Weights of a small GPT-style language model, trained from scratch on English Wikipedia.
Size: width 192, 6 heads of 32, MLP 768 GELU, vocabulary 2048, 7.67M parameters.
Architecture: learned positions, tied embeddings.
Training: a variant of SOAP for these matrices, 378M tokens.
Each number is 128 + 24 x the weight over its row's rms, rounded and kept within 0 to 255. Layers, rows and columns count from 0. Numbers have three digits each. The size before them is the row's rms in percent of the matrix's.

# layer 5 MLP up, 768x192, rms 0.166, rows 422-494, columns 0-191
099:165136122104134158123142130103104113122168134104179109152131166113147162125137150138155156166088125122095149132111098114107130130114150115138146097126139182126125129191165097121089098140150117105115104098151111103136150149080119129115120120161112112168134136116078149149128142104122127137139117104136152153147113138073098151135130099128110103098069110099073130096162122147132115114135140147120153137132120127098162102126165162111130087143118163113126168135073101151129122169108130133121151101086138104107100122112134162082131108086182138150147127118148139100130171112120102106
080:161132154128153115107116084143139161075120105152124187164124079167137129131090134157149133122131101111105179162119191123144081155122087117143131130125135142123136111131152097117126116134138128162136134112122120121114142090116087128116085181114123160129088140127131132138123151141099167168138078138148193133133153139139162097128120103125099173086149090151156135119132141117104141131153134101115130104114120115135147147165130156115097159106114137107122127166153119118109164112108095101130087130159147120142120098110096095151107130180125147145151125104116137169113078115111110142
097:119135143149125118140125120129127133138085114136111159073145163119119106105149136110113143163114139164154105113151132144065143111103119074101085143071157074094119128161146149125137088176124146119090139112096113163128110148097128147139141110126148155163108126143100105106140132126097156109147114109157167138165152098146144146136150104121162153132102159133141149081156099175179137180140124141117110149107136130147111112147162145112152084131124175178134119132154150135119106092149152141098121149144115129121104118097101096112135146097144118129111094114129148160178133133092132140
088:131141148136127166132129176139140120104129121099163083124104163164107123144136134142096149126141162109130170112131177125122123149117098140117140158157131131152142174132158113098153081112110125099092172110129157130175137189130134148147174091151117096115108146107122160154087138139127140125125109117129146132142107108081094129119103087128136127136121178144144171087164117147137082116131108160069154143099119168147093119114139141126161104130187119136151136086159162138128101139140165118134111144157125133123142111121132111117133105116116176121152145136117082105114155086159155145
096:101106131097114126160127128133148123129128105090094129171124167115139091071163105136106135143087141137112174136108140079116147105084128101134135133081101154125103128126116133167106090118121087107123106157173122156136113159141101152061144122091061158186157119122144139133118156104080152137137120118146141169164105126099130122153139138155158130103123128128130168111155131124120159118167084149126174132131158129133077138163133105115129119131145122096100114105134122129111158127145130133083117168103084103140126084117161117126125162126137120121141105143095107109111138140145105138
104:103137124131120111097153113096150087125121112094078141133107121169106110165097104116141094105128073147074147163119140133108111106100120129146181089096111164150126109139130169074138104159117134082129107093086111154161137171122148130105082122100150142150140117114128108106126157091119114135137131130131084128121104107081129118134104145105126118138141156143096121114130138108145139122127122134126151158122152147103084133125127157125146122148133103110114131115156121157113111165127100127118145125106139056086159117128105140132118125103173192157128179119137182123139140161135116086
093:139139088127141167152092058165108158149176123078110128137144142119142132101139126146105116151099110140159124140159087153129128130130168111125132134128102158130116140083116147130130095115128130119126179123118133122136141152110152161140139104150165154116084122145109131153124133177126118111112124090135135144128130154166141132150167109129130176070098145147119162088082116128171137167112145126146108126093140127100144144135077170139092101166128149105140127124128126143081151124154087160117114119100162113100100186144099117154133126123107137159140114191140141119153121094126103110
107:182146158150121098111094109079155088143146127127113128135148144208120129106153145119091158105141123116141119103142105075107171132118099145171119139123096103121117134121129134116110109132128144122098180118120131122138102114105130192084163142091141119140131116141132106099143113129124136142145150150153133147126077083140149162125120069088138170106104104126165125129135139155122068150127083124185134079101122173135180122123125140125146095157127114167134134130136172136123154097150103132136146158124156154142133125133129124141136102125157138123111147121119160149113104137105099125
098:088114148125094157129107175130137135128112163164148088108143129119151131145083113104110143135112126114102143156125122100115102131142144131126176126140111161138162117125173137151143084125125091108117165148102117131153131132103128148108147111106119142109120133148104100128097131113170153089169175144135161106130067128111112156165102156113125125144159165136202106142148121144155146092150103123151131128112139185112098125102154121117108123139134120154141135141187108095113096146176085136086106152140108104149109140162117147125136136122137139093114068132114155132136098110064123125
105:161155084126126111136128145109161083118122156114117152113119114133170164153153139116105167136136131083117110125149100146080089155125147118112147100164133107111107115125133117096109143112162089135092115168119139158135119150116156147179089118116107151115143130104105059144138187110144092162106146154100122157122190108127127111161168136081103110134135127131125137159139119150118131134122167110088168126143097132076120082132135122152118167102095122140158092085122132133123155121107115109138099149117134157151135150142093120163130174124107128119149142136151096125078124139128104115
106:123175154161108127116113106133129117123143112104112141103162135138134154123143126118166144114139100077102168098155103178133146142134129119115178121162124104142173151131140101150146117123128133098120146102132127119117090122187107167164110141145123125100128135152139136122133171114132131173114093126156165150127135117113123131115176107141134093134101120121132106090182133206147125158127107141149117095109152168135068105070117126106147134161174118140119171135149095148147142141121091106123161101137123130169128129118167111121124084128163124148154129095128130151134093153118181137
095:129129121096146143073121105149105136133138164153130173128132125162109091139129125130110148102144145183150122131157145156148107140129096141162148125112115139158140109097148144084120136145073126118137098125154129080147152117094144142143173155122118107187189112133122133111121147155092081157160134093119154164123116151161124111126151104087160125125126105151117109109095162140131143080120179119139119075135128116148203129146169116160124122101150135101122145167102149113113123154116111134102138122141106108153101119137118109096134122135142159130133111194155091118109138102151128121
088:139124121145118127122137125130140155146138097114146090125110126104121123092125157117129135076128127157127116124136107143175147151142137142130134140118158143142128134085121153161130093140143148127123101169166161102085144178142130118171128136129138121109138079135091088117100182085144112124120111164138149150085128120139093097160124118106100105105136140098161095087140120073173133131111106117087161118149126151163135103102174189138078120155112128111147145073122132171157139109118154101114153124136130137115129135119141095132118133141123095115128154077169176114117132154102085093
106:140133123115122124153138148098126157132100136133131100115112121154124153139123156091187098097108104096090141202121126105096160155177141181157139123128097156118127105109112110128085162077124116118120154063140154122121135138096123157142113124137123097172084176179130161112130154139143125120115130097130105108114118147133146124121131138159173124120110142149115141120093105110084138081123149092150128136131148131102190116093103123144117115153176152138120130131110124144094152171151124139084145122124140135101189129136119113108111126129139139147151133103170131176154115141128117137
092:141112129126130147158121100151113123133130069146127110141145116115133149072135129129089104157130180123121143193128159102097130128109135160155174130142146154121122138125102120126161141151086091148132122142143195115114111132145136135128093159148160093169074157103101085107130136148142136149127067135150115125148071146165122101118170114138131125123176148109111143125111116079147108152171154170116126142151117125138166121122127127122072101168134097126124132110142138104114128147119125109107110117115137113127139126105147121109157111160136117120113087159127135109101173080089103097
099:154138148140134136186153129134144115127169099109102131095123107133131100137130155188134094102130108163087089153090154096144132130124143099115145144122153099122113150108138156150092121101122137116142142096112094150114179067111131112148105132140106119101151121100134107133128136126115166103146126169110148094132107166127096128145201116130101094115160145099080098123114096186127155123124138179105128179121154169155146099125135107128106191135123144112157143137142149094138180105115100111140125109133128150122119144115137112118143143132163111127151159131124141149135106177116148119
100:114140088105096144089173094142122140121129111144075108171117139079126120117145113154076155167094113102093113147156114059107114108117163120146159166138110151139164141105140086127110169130114153158106123139128149126118136115102143176155109159135084116131115150138121151134122089108096126104121139131146129095088129170118141154123138139100119137127101147114177131101139090100094134134174126113143128125142118126102131111147123135164116090094148120122143142140190120142054123164130140135170106108105139135167113106128152130115115152136153141118112118143167127103131094101095138107
084:104112154192128111165106144123147124134130131064051098099116126123111151128116135149127142117133117136122124152135150092141090155081153139160158118116141144139122163139105128100130168128153103146134162134129130139151109088150142108107150146166090094052125141141107087126135167158143128176096125156117138134111137095122121123143122155147106133149081098099093125118143134114135094101137113129132124147082126127140082125151098133125137165144102154124146086107142039129137119112101136162122120161091154107115133132169141112116133151109142153133120145143103122159114155140097135130
094:155104165122127133114094083150156158128113105138116090092147130119131147077111117132120103088124161160148153117129146104160156115130134127128134098123129123166131099137143173138100148127095138119134111107150174163115151093155149133090112128087143145103154167168122159166191155156098139094133157134104137121136155109142083159146107124143145157095119091107099077165132128182155121157147140101126121119135103146173132169126143144140123143142103125143148111110149107118129118185158144102148079100133108169123113122126138124113114148085138152111156157147134134159135171101121114101
109:113117113160128127110153154144118158140127108088148173120101126149120138117167123129114134138069114135134118148126096134148122096152125099114161111119122145103134106096141149133114127113105119144135092148125099131135119175141101164127126133131103115149148138117111073123095102096144124069126128137140132145138110116147139092125096123132080153170133095156124102167136145092072132116124120118106157110160134113127124107136156126114103111135125124181146101133079124139123144169161190128142173104117131111134143091145167066155130162177086148087121126139140067081143125173138150151
095:134139147129145159177158123141107165145088164114126112161128115157097147095148135124120138113116161131101144151102116115122184167098090140144139082144081155130159127131142116068135124141109150127159134118147087108139142126099139107130146117116160146129110155102173146058123133141106075082128132098114106115105103150133147119154127101083109095138129147135133127121140097116099127154121146140086172141155138120156122131103126141138121150121151133133132119097090150075114145137155091130163150115122168128090157172145118181123130139091111163159102123171130138112127103163155126151
108:137141137105141126131122160121142174083085103120173121167122125104183134147079118128153152120138104097114121121154140099162126092118161136116180132144138182097135096137128112127113164137154170196151155150163152152090146144126113154175116148122111109133148088131111106126183091112115111123108136126099106149146123186107084111117099089108104135117151144117116154122106113161122125160108127117162141129139125134166139144111136129137130127142126153139125151141092132172118104123107126171100118074129114143123134166102130105143096167136106122101149144150152127098158142089162111106
105:149116139128122136180091151163144125124078133154084095164105144103105129131118111101142118117130141107089139146111141148090127163123076141147155124131153143127117117087137123158119132197163145103104128170150139100156102166156135105105091095138090147150113157126112101158109112110129134113171122176134163156135155157084119135075116142120118060096147100138149103171153177126160164121162090149097118141121117110137109085104133158108114072106151096099131096148140125158138110142123127104144148086140143153122134137115130136132138137101143146115128140126142133114130147116142115139
108:156115106149142157131118139125160153075123098102154122119085145134172145116157123121105074159170172118125128119115143144148156159121111160099096134126113106131125122144076129121138150145164104108083152157099125174157149147133129104158143095103119112106175119124119154129166129150103102084140123131075147114096117111098150124131131115103177121132146151146146137191124159135153130135171140131142125157097161133143152146175154163125167102141156101124129115182197148100127123134154095117134133132151103140133149154135098142108103135114117107114084137122114102169130099113125134127
108:138126075145096132147110152110152152093103147108129140136143147158132133150134133140140124090127146123077136120110106095105129128175159126110143125112135114123142095134105110107096151108122179124141104139126126169143174121098132101083144114114124141114126142153185151137186134126075118114125182084102157143161113095120128115161143132135144114131127152097113181095119123140150148171088116122125123137174128139103136110169131174108107145104134136109106138139161148120120137145166165124193169109105116116116109107139104088112125085137137116181137124135160156106149142097174109162
098:131100161121124091152121136163149114094142155174169146134132175171123105125125103124133109088084083164108131143128138137146102152096114111096117098129147162118082118128113167102134119108180120143131132132176134129158133160191147139140140113122137153113102139127133117129136189079145111094143158112110119116132159137074101106155131089147115157123129081158115119142147133152151141103112109130108139137109129136176086117119117126092123134161151116095172157120155110101129138109108096135127122147207157109095117095105107132114132144098139150123125121159137143119167126128149134160
101:144109088135125178113148159117142132103142155107134151102101137092148077121086091140091122071101131159124112164133119135192154121143181129163135103149125083150159134147129107095114112139116102123101114090152105128118155144117148130135149164118123147116122094146129090147134157099146138092155110105154140107114106119110116112150151135152120133132128159166137095088116133149179145150098106131149124115164167116130126131111101157127121151131140104141140176193129137142128183104171157153121144106102089152134126120102157150081126120133116134130127102146134166076109098126117128103
101:091126151168143143109120131148155134139172088141116151160114138093108123093163111111109100093146145149159135147158124122177142114132153101119102143126097101128146117095120115142140142140139085131179148145164127166181133076140145122105187150103136123134105139130163103122117142114135104137118154103147113108114158163111159126135160123139145116153125116144098136135085109147134104121107110125144100153098153127138120091095116160082138148101154163057067124125123093119126116160131116129121141115156105135122144097168111123137116166114152092127127138132156076151167164105172115096
104:099153098116131088112119141138178128111111110105089133115166172115142144101151160144123112142140112149107130130156097151145129102093117129112179156128126155116108118147118062079164113111100112115120093174118156165136133144148136152143108143113100101117124121111171142142161092110105135130128121114168092143126093134128097111107128128102139171105112081101094136146152116081115091085124124109140069084139156168137126125127120098126138132142117139092132146124129159097145174121140116131144148156120114120144103128113129130205107109094100084131155127155128128106111160152114115170
102:187164117162146124107101092150099148119148111110154136152122132126126131162114124110132133135114148174159190116153103149130097104137100167127100110138101108094085143171116131180136107152147147112135109154133085128100121111113147143158122126122087131128115160179132126151118124131090095120109172101162091144072118143146121173119082100164141079113143090139139138139100165142119152130130148113116107135084110161138138140083138135109157103149162133133139117116076147101147080145185140150131133109121097125130118095150131114105144126134146126107144115146141147113102121137154116172
096:153116125114135087120119075091127116110126103119123141148148157136106097177125113137160087117145163112148064119138173137161134127127122191185154099074160115095085113168123162135114129117128141126143151140165132123119141133081103118143184111147101099137088157169096119088105116135119149108139132112132158117100138117122131111163139092152098123098157138153161149074119170091144106132130117139138073131104125109114145113084100111098167108127115151141149107123114141128122095116121113132128139093108141113150122107150165123145124104158156133096149160159127122130123135138132094137
097:122105043107083129120138120129125098097146117125146088102141146118058117126140120118154128127165111184155160171186089142163146149120084107138137152156120107156150093146138136124114117124116108166144139169157107118132115098136157120039140143110113123116123140185129142128156125125133101151119100108116115146151115121096140132142130140115116125112102135130106091165152114170122141108119111152128136116121120126141133104129157138140141143087079108105117103148133134117099140131110137098163086103173166148119129168090113136119094158130130150124144135097157140097125131118137110170
104:138125128132069127103131102130105147126124131106126146126117123129109113135077139162147129131112133122120130144149117162128096130091122148133136141101131055142153092123150151124110113142175142134095104089108118126154110107103144108161119171135129155088169119112159113103155149153152119116111143122181106118157110146125094152106130159138136149129138117098091124127161174131131134162141151125084063114119193131166194138149122171113113176124120123138136160151106152136125106121112177135166122107130099174118135131161112109125122165155151115123127153076118135100161149101110163147
107:117130136114111136138127140108073126152129166140142096159103186112156135114100088117088122122164131110132159111121115118149132135130148148095129145129090127165159123154140147093140094130097199077119166126131127128122101139123118134195129111110118137130127118119083124142183112103133132096103091173127115081125137106109108138122137119136119111118111107140144140093113113116124134123165127181101148135135113165134116125140128135137066186097089142136115101138139129133148129111103164164168139141097113178117091185136120161120134142100138147135123103109133085166147149163127153156
098:113148152105062132146121129154142088129146103107131127130115114161126122144138127136092149156075093119125142126111169116121141183118125140169144123135116113143130102150114121161143139101099151109194156149075138114152175117121091111145149104102165108137085164158095108133103108162090150121129102143127129138124100120112140080160121108151143133103114176083112148115144121157164117149125148159145150111146160123159121131165159162166134145151126123155147100132101113153148125071140132137120112132111151098160111114135146149110128133095168123140159107150137150116146165089099073118
102:142181103111129116114143168163139151132099108099094153158169154088076152141125135113167105115110176120108133129143113130075090136139085094137120134092104136112105135159113134136134129138128163129112143124148148121126088122126129156133124090116077153122108141140132083146122117145112124142144075131153124100154142143126107160097133154128110106133125137133090150084187150112119138148156110107112141147114128176072104150127131141097135187087129148182146110116128125177132143132128130118159117134089103099137109121135131164140125155126120144105164138117098126106080140132112197122
105:143108159148151099130144106146146156160090125115150119146096127095086158146141120125148118128141097137118121151162135132134121099134157113132105106077166125118118118139141149197110123146123106155160106141097069150170119092137138160145107159110118099133133147106094076130121102088130133122146102152136152183102115105135152103089111132112133081103160139146177113117155106104132115135144112160133093107112086159133133120113146120118126069090118082118108130146121132145115148132143135132114157130119119111136172050116130061114117147096111136122126116138109139110155135130081148148
093:124151119164146113150124107165165093122105141079096178140125101096164124159116149131122112185107156176157093115143149133155127104127134133116125148145184109151115119152112147110159190118139187116135114111156132132176104152094130125137144115119127103111123153139137117139156131140148088105146106126128114168115120123158101127130076144171107129129122131133136100125107169146116129142163141183133094139156131127124114142098151081117134123177118087145146088073139119164075135148109128128123157122138151144103088111132094098144089145155128140137122111100133151165134109164117125145
098:169119074125116164118104080145110133123135150149136069108174147125135109130137128117201153076142159160095146136086129103188113134120139109142155139117129151101128143129096141104118149075148138103093139143154128109187134095105103118105111129144111119104140144117181110128072119115136163095097130118158116085139140109145135145135131146151124124123138178081133111111146151156130158145123096108113145160156170139182118130105104158112121171123161089122136127157154123132141112117117090131142098144146100118078096120152141133121124100111140125152116106101115130115109115117138121123
106:121141133112092138126126105113138120103175110151094150126084122112166085112135084123150179095109127130115113120116135173152117154119170144136161109126108118112160143145136180127087096145124091123093145149124172155136133111119154122111129149114166070117176155127098134105132099107101121158117131124122104151161160100154155171141140071147123108090147120139119136112112135158139128148141132130144152105119182097101128092096144111175131134145116130108145135118078108158125107135052119166132096140114122133158110143108147124111172120099131102137154159100115136108128081121135145141
107:107132144168128166137084128119157158138102122105166122139166164113106130084113120105095155132113106106194160087140158113109143123164162149160145111126125149157085126107107127173160149106136098132106124119135129128119144135149111097119132137112132155127149119128113130124111157133077163155116087131144102140134094126105162152128114088149137137198137140107091171096110111087167121101133127105127132142166152103124128104120192138147085134168130126124143128144113116128115182163170144157162143111134160115168080166130101138140110128134149144162125135123134124114110136122142132082
085:141147147116147146133114118113147107133142142119127112135122068127111199126153152160139107126085141081152107128129092170144102118094134117147142140098106167127114116130147124122090088142152106088126109106144111097061085155112136127102107113114117145156128111097106105133102158136131106137090113155132122155074086115092098121102113130092151176114137165123135140144121105095183153118122125145120134161184166172165106142120092152164087119125137132135090106114131119136082116142159168110115125123141100084114161116149135137103138133137137133161166155119118131114147113130127103140
098:145081155202156092153119133146140115114152098104113134086108133128135136104156125109105118074145144124147144121135099122150154102151105114122154122178150135113097073136108094120126147139145175126132122133169136122145094091113133121067150121137131144066128140177143101161123118065106135132127090166148123132127162121116119146112154106113125089118112103106126090109163116148134114131142140103119141081126120076085157123104115148137137140149138083147110142118134066114141155124127173146147145134123121145136119084123167168117147162123143111133150159149133139109157132120120161115
101:121121100126178160093111143093189134118090142127162165126112139123069116157108084081101100107159135172142126141155112155134166134199149135132173122100144079130148097125135158143151100136121118134117172129163122118118153168153087143128139128137128137162084138124123120109150114126125138086149149092118155120120124133097127148106116081100119156107117148162147124151090124156111129142168124134135118138135094110138105076099118117120123122126164150162140098141117152132107153125118101145141125116126160156148107140146121139179105104110143143164171095130112115129123119091156080150
087:082069128091149130167146119112136144146173163127134129094134145120120158160132095122093114097170117093174102126126169120181140112133122164125106118114107120103090100128110121147100108171119115108111127125125132135102156124111150108121126143141132161126116095135095112138132175103129150121120146129130105134064138158162153108096164141083149096129139111076144097131099140135112164089147109116122132112151110169115139118142098137135141124099140136124133138154064106133150132156122081147146145126107110146117173138168145117124147156117132126140099140130143146131155125143084062066
101:162157090181147140112090104131092140145140128131167123168088117111138125084127180156161126117139145094145112115152133153156162061099119137122153164151163114141134195106157087132107153118133124105172106096150117174145115173136129124085126100129087156100126144127102091131155157126115138132117150142138083119129113111141153093142130137115094119113130137121115119143155135111124102113124096145107096095127145107128148109103111147132116123112120163110080095138130106079111121127119140149134163139104145090125157126202132116139110102081138143140110143125132114130154143124145151084
094:134159182106119174144140131098083119142124111175131127148100150115101124160119129149153119142136033136131144090098124111120121102100055114121128086119137098075113118133131134107076114113142144138104134131159135125143122133108100139128121106086059158129160171101127120136146125136133122160083127123121128109124114117145134159151105092109125109153178092150137090150170149112108126154106126087123140144149099162146119127121160108136160095124112136130138175126136155157142147120093156147130129100111115163133130148145115146173108114087110134149092143122108130105111115148117158126
090:196122066164153150106160121130125143164135120147118108129159114135094099136137133171092183122135115133161083121176136107136105098149129117133111109143115123092143137126132122101166143122121125149093101129169137111131112137101125114102138115150125106133113124105127137109161098130152108169069126121114121184151154102145092157124111139067111161169149183130135105064145133078117155120131177164148173089156150117137124115118118118109133109132097157142141150098102081121145130141140111114159105102134131107144159129123159123127139150131112122111150127121120107132105151123104086133
100:155124158156133122139175145159108112129134147161132119121092101175124167113150118128119124167139114140054155144154127143149159113128110096129131142138152130128184145136146134142162108126123081103191146128172109119109129097118138123130122155082040140129160138134136125145130140126104152138146098109098138148120098075109134145167133187098113181110106092121132103115119102148137126140141153141124114137165176081112117117109111108132142137115108121115128124112167088149108119135110117138131112177114116134153140080158158129146151167133107128160141092125128111094154127106136107118
093:100117131124167142139112123160149111159145096109104119128108116124127116121133164113084138125158099102124118108146132128121110080151102162132144102132124098101131166136136150106152158153146074101151153157145088099195120094107126107150107150101119080156113138105134127124123143083128139126062133167155105148140089159166129135125142135136123163117121104128104145142141149119168113142098153113150154085140121108138142118114130074140148084165098172064133085102104149108134123116112129144123122161141110099106108139125128118141088136174153111142153122089097102146106114163133102097
091:110115135109114121136145108125116099139150091130125108138106109192086162078129151138124123088154097094158102156121125094150081085152127133103164125156142099126120134158159102135087078121133132148093152098149127142161140176106119128127092106152139116134152137163096102136162146132140131105161111153099098071116161137166111151143155116096138118140112101136153145146114152127135130132110123121109113179109102135131153132164136127167081156117134141076161140096155111136159153153137135143123183106119117062112164127140148123104116143149128101139109087156136136146133149127115109096
104:132125094159142108180139125100131156061155115103123155130114174108155146118105096076083150158175089124111138129096123097163149153098167132104140120137123094152096148152168149133126118155142101124134163174123139127145168129104129177120086110164092158164103161105121112129117168107118116146128102137110143150137094114109096134074102102125111141114105157090154147130096170147134159103130126157091110106118095126121102137129147142156152162125123158134177144137119084124104118121090102148115127133133098134123169126146147131127075128111135149122109107118151131154140136138108127143
095:185120090129162127156126129124153129137110129133139150116153149139125108125103157087139142111112131134123114148074122125152106141156123125104165160135116071107136116125119113119128120101172146096142125103106057101184100177118089134120122128058130151143115161113116137108080094129142131129104189152133116130162161078148142122106120149137150149140101147144110079163115101156134131114139146124116147139104102169134166126144176147138132127108148147157116106124115122088161135112117100113084129146128132138128135124176154151157105118116161149156149113139132168128118132138114127197
088:177102128131122131142106147152104155124122141163171161112172167090108102123139172127154143125115079166143160107112128114127135139132122156122166112114123117114121102138114114128062146178129118124130153160132112142072117121096112114136081141117120081086101138124151141150135088119140127107119138164144144174134154120163144134145139120121158160129098113171155132129114129135124099100150124166156126192145133093149111154116091160140153090106108109139149129105154097106126140135126132136090126153090138138131129156157125135135120122074097096130139143145109116133146109131152202071
106:122157125074141150165110130144139098208119141117136123113145140060120103168109168164128144159120171120139114107153121140118110085152117148123100103128133123114087070148159143097118194146095123114165135086152124096133134142134164101134145093135121158141118150154135170129137111123108141104096133108127119110133124154125095139137140119163121108154092134136137148145128149111144142136106174110193150121099054136099173137109098091120135111149114107153123167138115116141147125134134138165142168160154109114101137115139122152148143147162139116140128118143101103150132115130124126161
103:131118154119126103140063114168087117113107140134098098114144128111108110147131124132134123105149108140110122110129096110114098117134130096129129141129132134091098141115178149132109083095069122081124141153161147139116122115110133148132164144112154153131132115150159134168134087151097129117112089122138100141143145137126151069088153125111118117098123142134123140116155112161097114130116147155155107148121123111149136113123133167105085163144132139120087186102195095113161083110094096099146134111132156134139134134100088167163130103108135159112123113161154151167132117171065097125
111:150160149119140079106117123150076163126096109127088101101120137119085122132125114126170131109130094124134101155135125108118117111145114139130108107155122130117120139133147139117157173172112068132108120103151134166121145151104126143121104143132153092116165149129146188097149123145128132116082159138184103146133132107118120097130114176160101143086104109162170107128088127175123144155128150168103075125163139137128101157169124142129090146131169105164139105102098099097134148124153108092107123121141119140113115126132118161134148127147178153144141076130124137151129099088147109094
090:123175132151083110122128085107110155111139121124125128142159140162102159110147110154145149130115115132175119132137089147092149066125115161181162144126088101137123148156087133129105081168121104102167132160140135145100144172127098125131097113142118155117122120112119134130120147121102117115139105107158106107149124146097147170136140158125062104122153168103090154126108145125098140136112130179123096125117139150150108143157148154102144114122155126119121143156138184149129146162119134130113156123124128090092095128140127157144145142175077143125150129070138132171161113126088088115
109:155131136132141137132133110188136095081137119108134161122110140082140128121102129096093128148115111071108106157139108112094119091109098126141103114114182130092132126143129113128140091143152097103121099139144139124151123134171150130140108168127113108127090118113135104066122185122119101117136094117104115103185101138118114131105141137084158082097125108072135145167117156127163145139162158079111138141132135117124102113130141128125131135160162121114136144151119151113158117137154113133089150129145092178087153122099167108116090097126173109115148099148100125126126177110138159140
101:141136148126149113119109108146159155101143120113115114089082131120140109103142144121134123089109102173136171086116127159118102116171099145183082106143136142144138116101150150168094126143100113157074131093086147130135126134140120136098135134121163109139150147122157131092126185108099082137142163111148161080107110138139153136129155128105135131162125099148139107156112159105145118126109177109153171122110098108192127119168105153114164076127135117153102119127109149153124123119103159159100105114181151093115131116129110155118127148156159120124137126078127141129120155142113169149
098:165126145117175146141124120161123100169122138139166125118115098103131094125144127117144109171115113111099156143119091144153163111135125127142135151123134163088127074108132136109115104132118107139104109172118164123143143098155135136106127122111128095100111181105104153119118156164096124145112179119124159111105116085084069123124143125109111159144135111131100105140108116105121098143123111107050108134115118115087129138152106110167112156133098123099085110130165151100084123121120132123122095104085132142138148156113117118123156152128104150167143146162121136087195105121159144175
109:115143145128154167158105132117168119143106102100123132125154085132104101123122097163105148127120095155103113125135113128072134145149117142176140144153106122123144137110108066105155130143083136118134110130122124139126120107119098130134113145141160109155071139116110092065136117137154149116133124164160052163123087097084130141144126156183125102151123091157167122132126130096124167113093164133129147145164133103129140134104116157100120124147121192080127119095101140140128147137162172136106138146117157105115153122126121154089094127096135148146119114144149096134152101139100162118
095:100128146163116118118126131148128111155103134077098176141151145132164139128122126126133126151150122145091078131088112087160124164129139127169096131098119166144173109110095153132098102133114124167110163133140109140125123157128128135153102137124074138117094098161171074145112113109120113109136133106178149136115126160154154124072121128148126108109098149115121158128161123109135112135150132148095158103171165121160134122102170110143154142132097154129080158135145116154133102136163140119123110100094137140107152153094140173126086117151115141110149103117113095128200154095139145111
093:148175103133126109139136139106126099113106118145049136087093116120125149114182073104150138096147122144141166150164154119103151130084137077145127143154139139094123131164114119141128106117122106186145172130098074119152089146148134104164137145170141127075133100161122094121101150154136116144127102107147115167112120109094132150160114124127148164130123170140126144070139111148116132150153103132140099128075131147120081106109156107118122122143126178168140124167099128156116167104131145110125130148128111113133135135093150158122140103137120110121151140116121092112165135136139115122
112:133149107122148135102133096144084133125095131099165130116115124129112150104126110133156161141103083145160145125119129128134099130151116081118128096124135096123156145148101113085101138153095094126115166132099121167105090114138145132085109071133146172106151098090125096172152093104124108170106091124086130160138145098125143087139134098154146148127163101168129138107173179144135130110135120124152113094111180147111159104143136130117118110169077128117157158094128101137113118118117151136148143166149119135117101125107132100092135149153100103142122136098119114190124115148084114102
092:116164115109134132160111141147141142137105123122068110134080122094103143102139175126132148100132153128111109139150100138150170123089116114141100113139140163093117089128135131138149146112143068167138139174127109161103127139101102164157105106149107139151088086112162115136092120132126119112118119151127126126121126114099178120127128162176134135100081098127113159142137123114125090158111127179138104113137148121134105131170116101157135101138150110109090104121147167170142087166109132165118131137159144146113095125107114084173121120123140095136155182130070119114142140131137169167
096:096117126130123106114108091134178132155170115180132132180146097133148120135151144143096098108114116180157146180178119138114168102141132152114152138127104123101123109154116178146149094159165119132128130119118053121109110136142132146150113136150118149118139159076113107136114120098082157151129156174130127171153076078113147129131161184130120116135116155126129099130110141134145124153103134158152132106135147136135170128133141117136145158148134139160115144128093142081146077147123096124087137157146146123125093128120092157141118136117127103122140154117124161141159102151167122103
107:123164117127118100137110065179147112140124153126097166136114152107097143119173123138124108104173150183174140132096104147131151110137103117136146150111115154109116132150149144128127113139113117112123122115124148085124106131142074160151114128106161132124140172132172130102163170162095120162144123143169134073127113100144081112118142102115093109148114108115130115139147116126157127149101111122129147190136149142122101100141096153154105112122102130151104110105199121140126132134135138095148095112181133128140136110118085111120136113127138189145133158142102109101095148164085108121
095:155119124071151102146116125111114113150156103102137109122154181161077161115142134142099131183139138183139158113155161128123094156137145110146165123126103100184156163133101167098117126113130095108105097116139097122100096178115085081129151114156123078149128136121139158148133132113142118124127132142099150139147095077124111137091125101130113135147160145114138114073153136150118125138105148159076119140118117142148151122138142103133130130133141114122119123123142133151143174136136119123091090152173140144073160111112144121109140102160160149187122121126106131124133136143095099162
089:098116151146132135139101119157105132151139101160114145117093070076098106078147135176137132120115151103149183087148134139124100149162112122164124145112154163126095125137135126154119150152103087126092127117095120128143131126118140131124129080142071128124096168111092129133162125143114117191114094081128152128126150117167096083149128126139134107115154162116128124097174100118119097151129134111104132118099146153174108111108089098098136103111153145155133096136097149118147096147134193137125097115147146162111167109128105110092165122127131140149157117138141141137091124115142116146
111:136114182118121173092103128163129146134096107148126156147134153154126106118130141130125135143094092140163128135159162147148155095118125094098091111057126134152119134086143121111160169145161154109098139130125170145103065158129135132132149090100093116140136153120136122139117154189154120113120128119076133108121176095116114101142170125151166143179153113108077127098147158130107125170138143139113126117146165139174114136163130111085132125094126129133116117132119144147140156119112120136114136148124122166119173168101127121115089099138098138121103119131102082139108128093160121126
107:118118104145160118134110109137083122116134094089104118114152130122125111130130105183159104141111098071131153168076125116149112109157117142158135086123154154101148119158086074137110100148111127144161106166140101121122130162143132125101138117127128143131090136149105115083122097114097156122127121074116171136112100119128149107175140127108125104087114117118099094124159076115111106120114091134145132111112135108118130089080105073147164103139148110132133166093133127145100154131131172146122083136152085123145100133139128148123123154172131156102170158129100140123161120160130095128
108:115136119135100112165084167161121182136129096173107106123101111080130115130122116108067100129119134132136144098142178097102140117137117114136111128127141143119149088097149151111136163131130122087114130143132111117150134127143087108132155134117112119173136142129179102141102121094122095114104074145113146139152135162142134123115098153085128120113109125139090117134125131146122137102148133187164091103110125167173095156126121096123115139109143135164143087146125128121124103099101116128120167112157182114127106154157129109112071148126112149136117106184143171120149156158162077105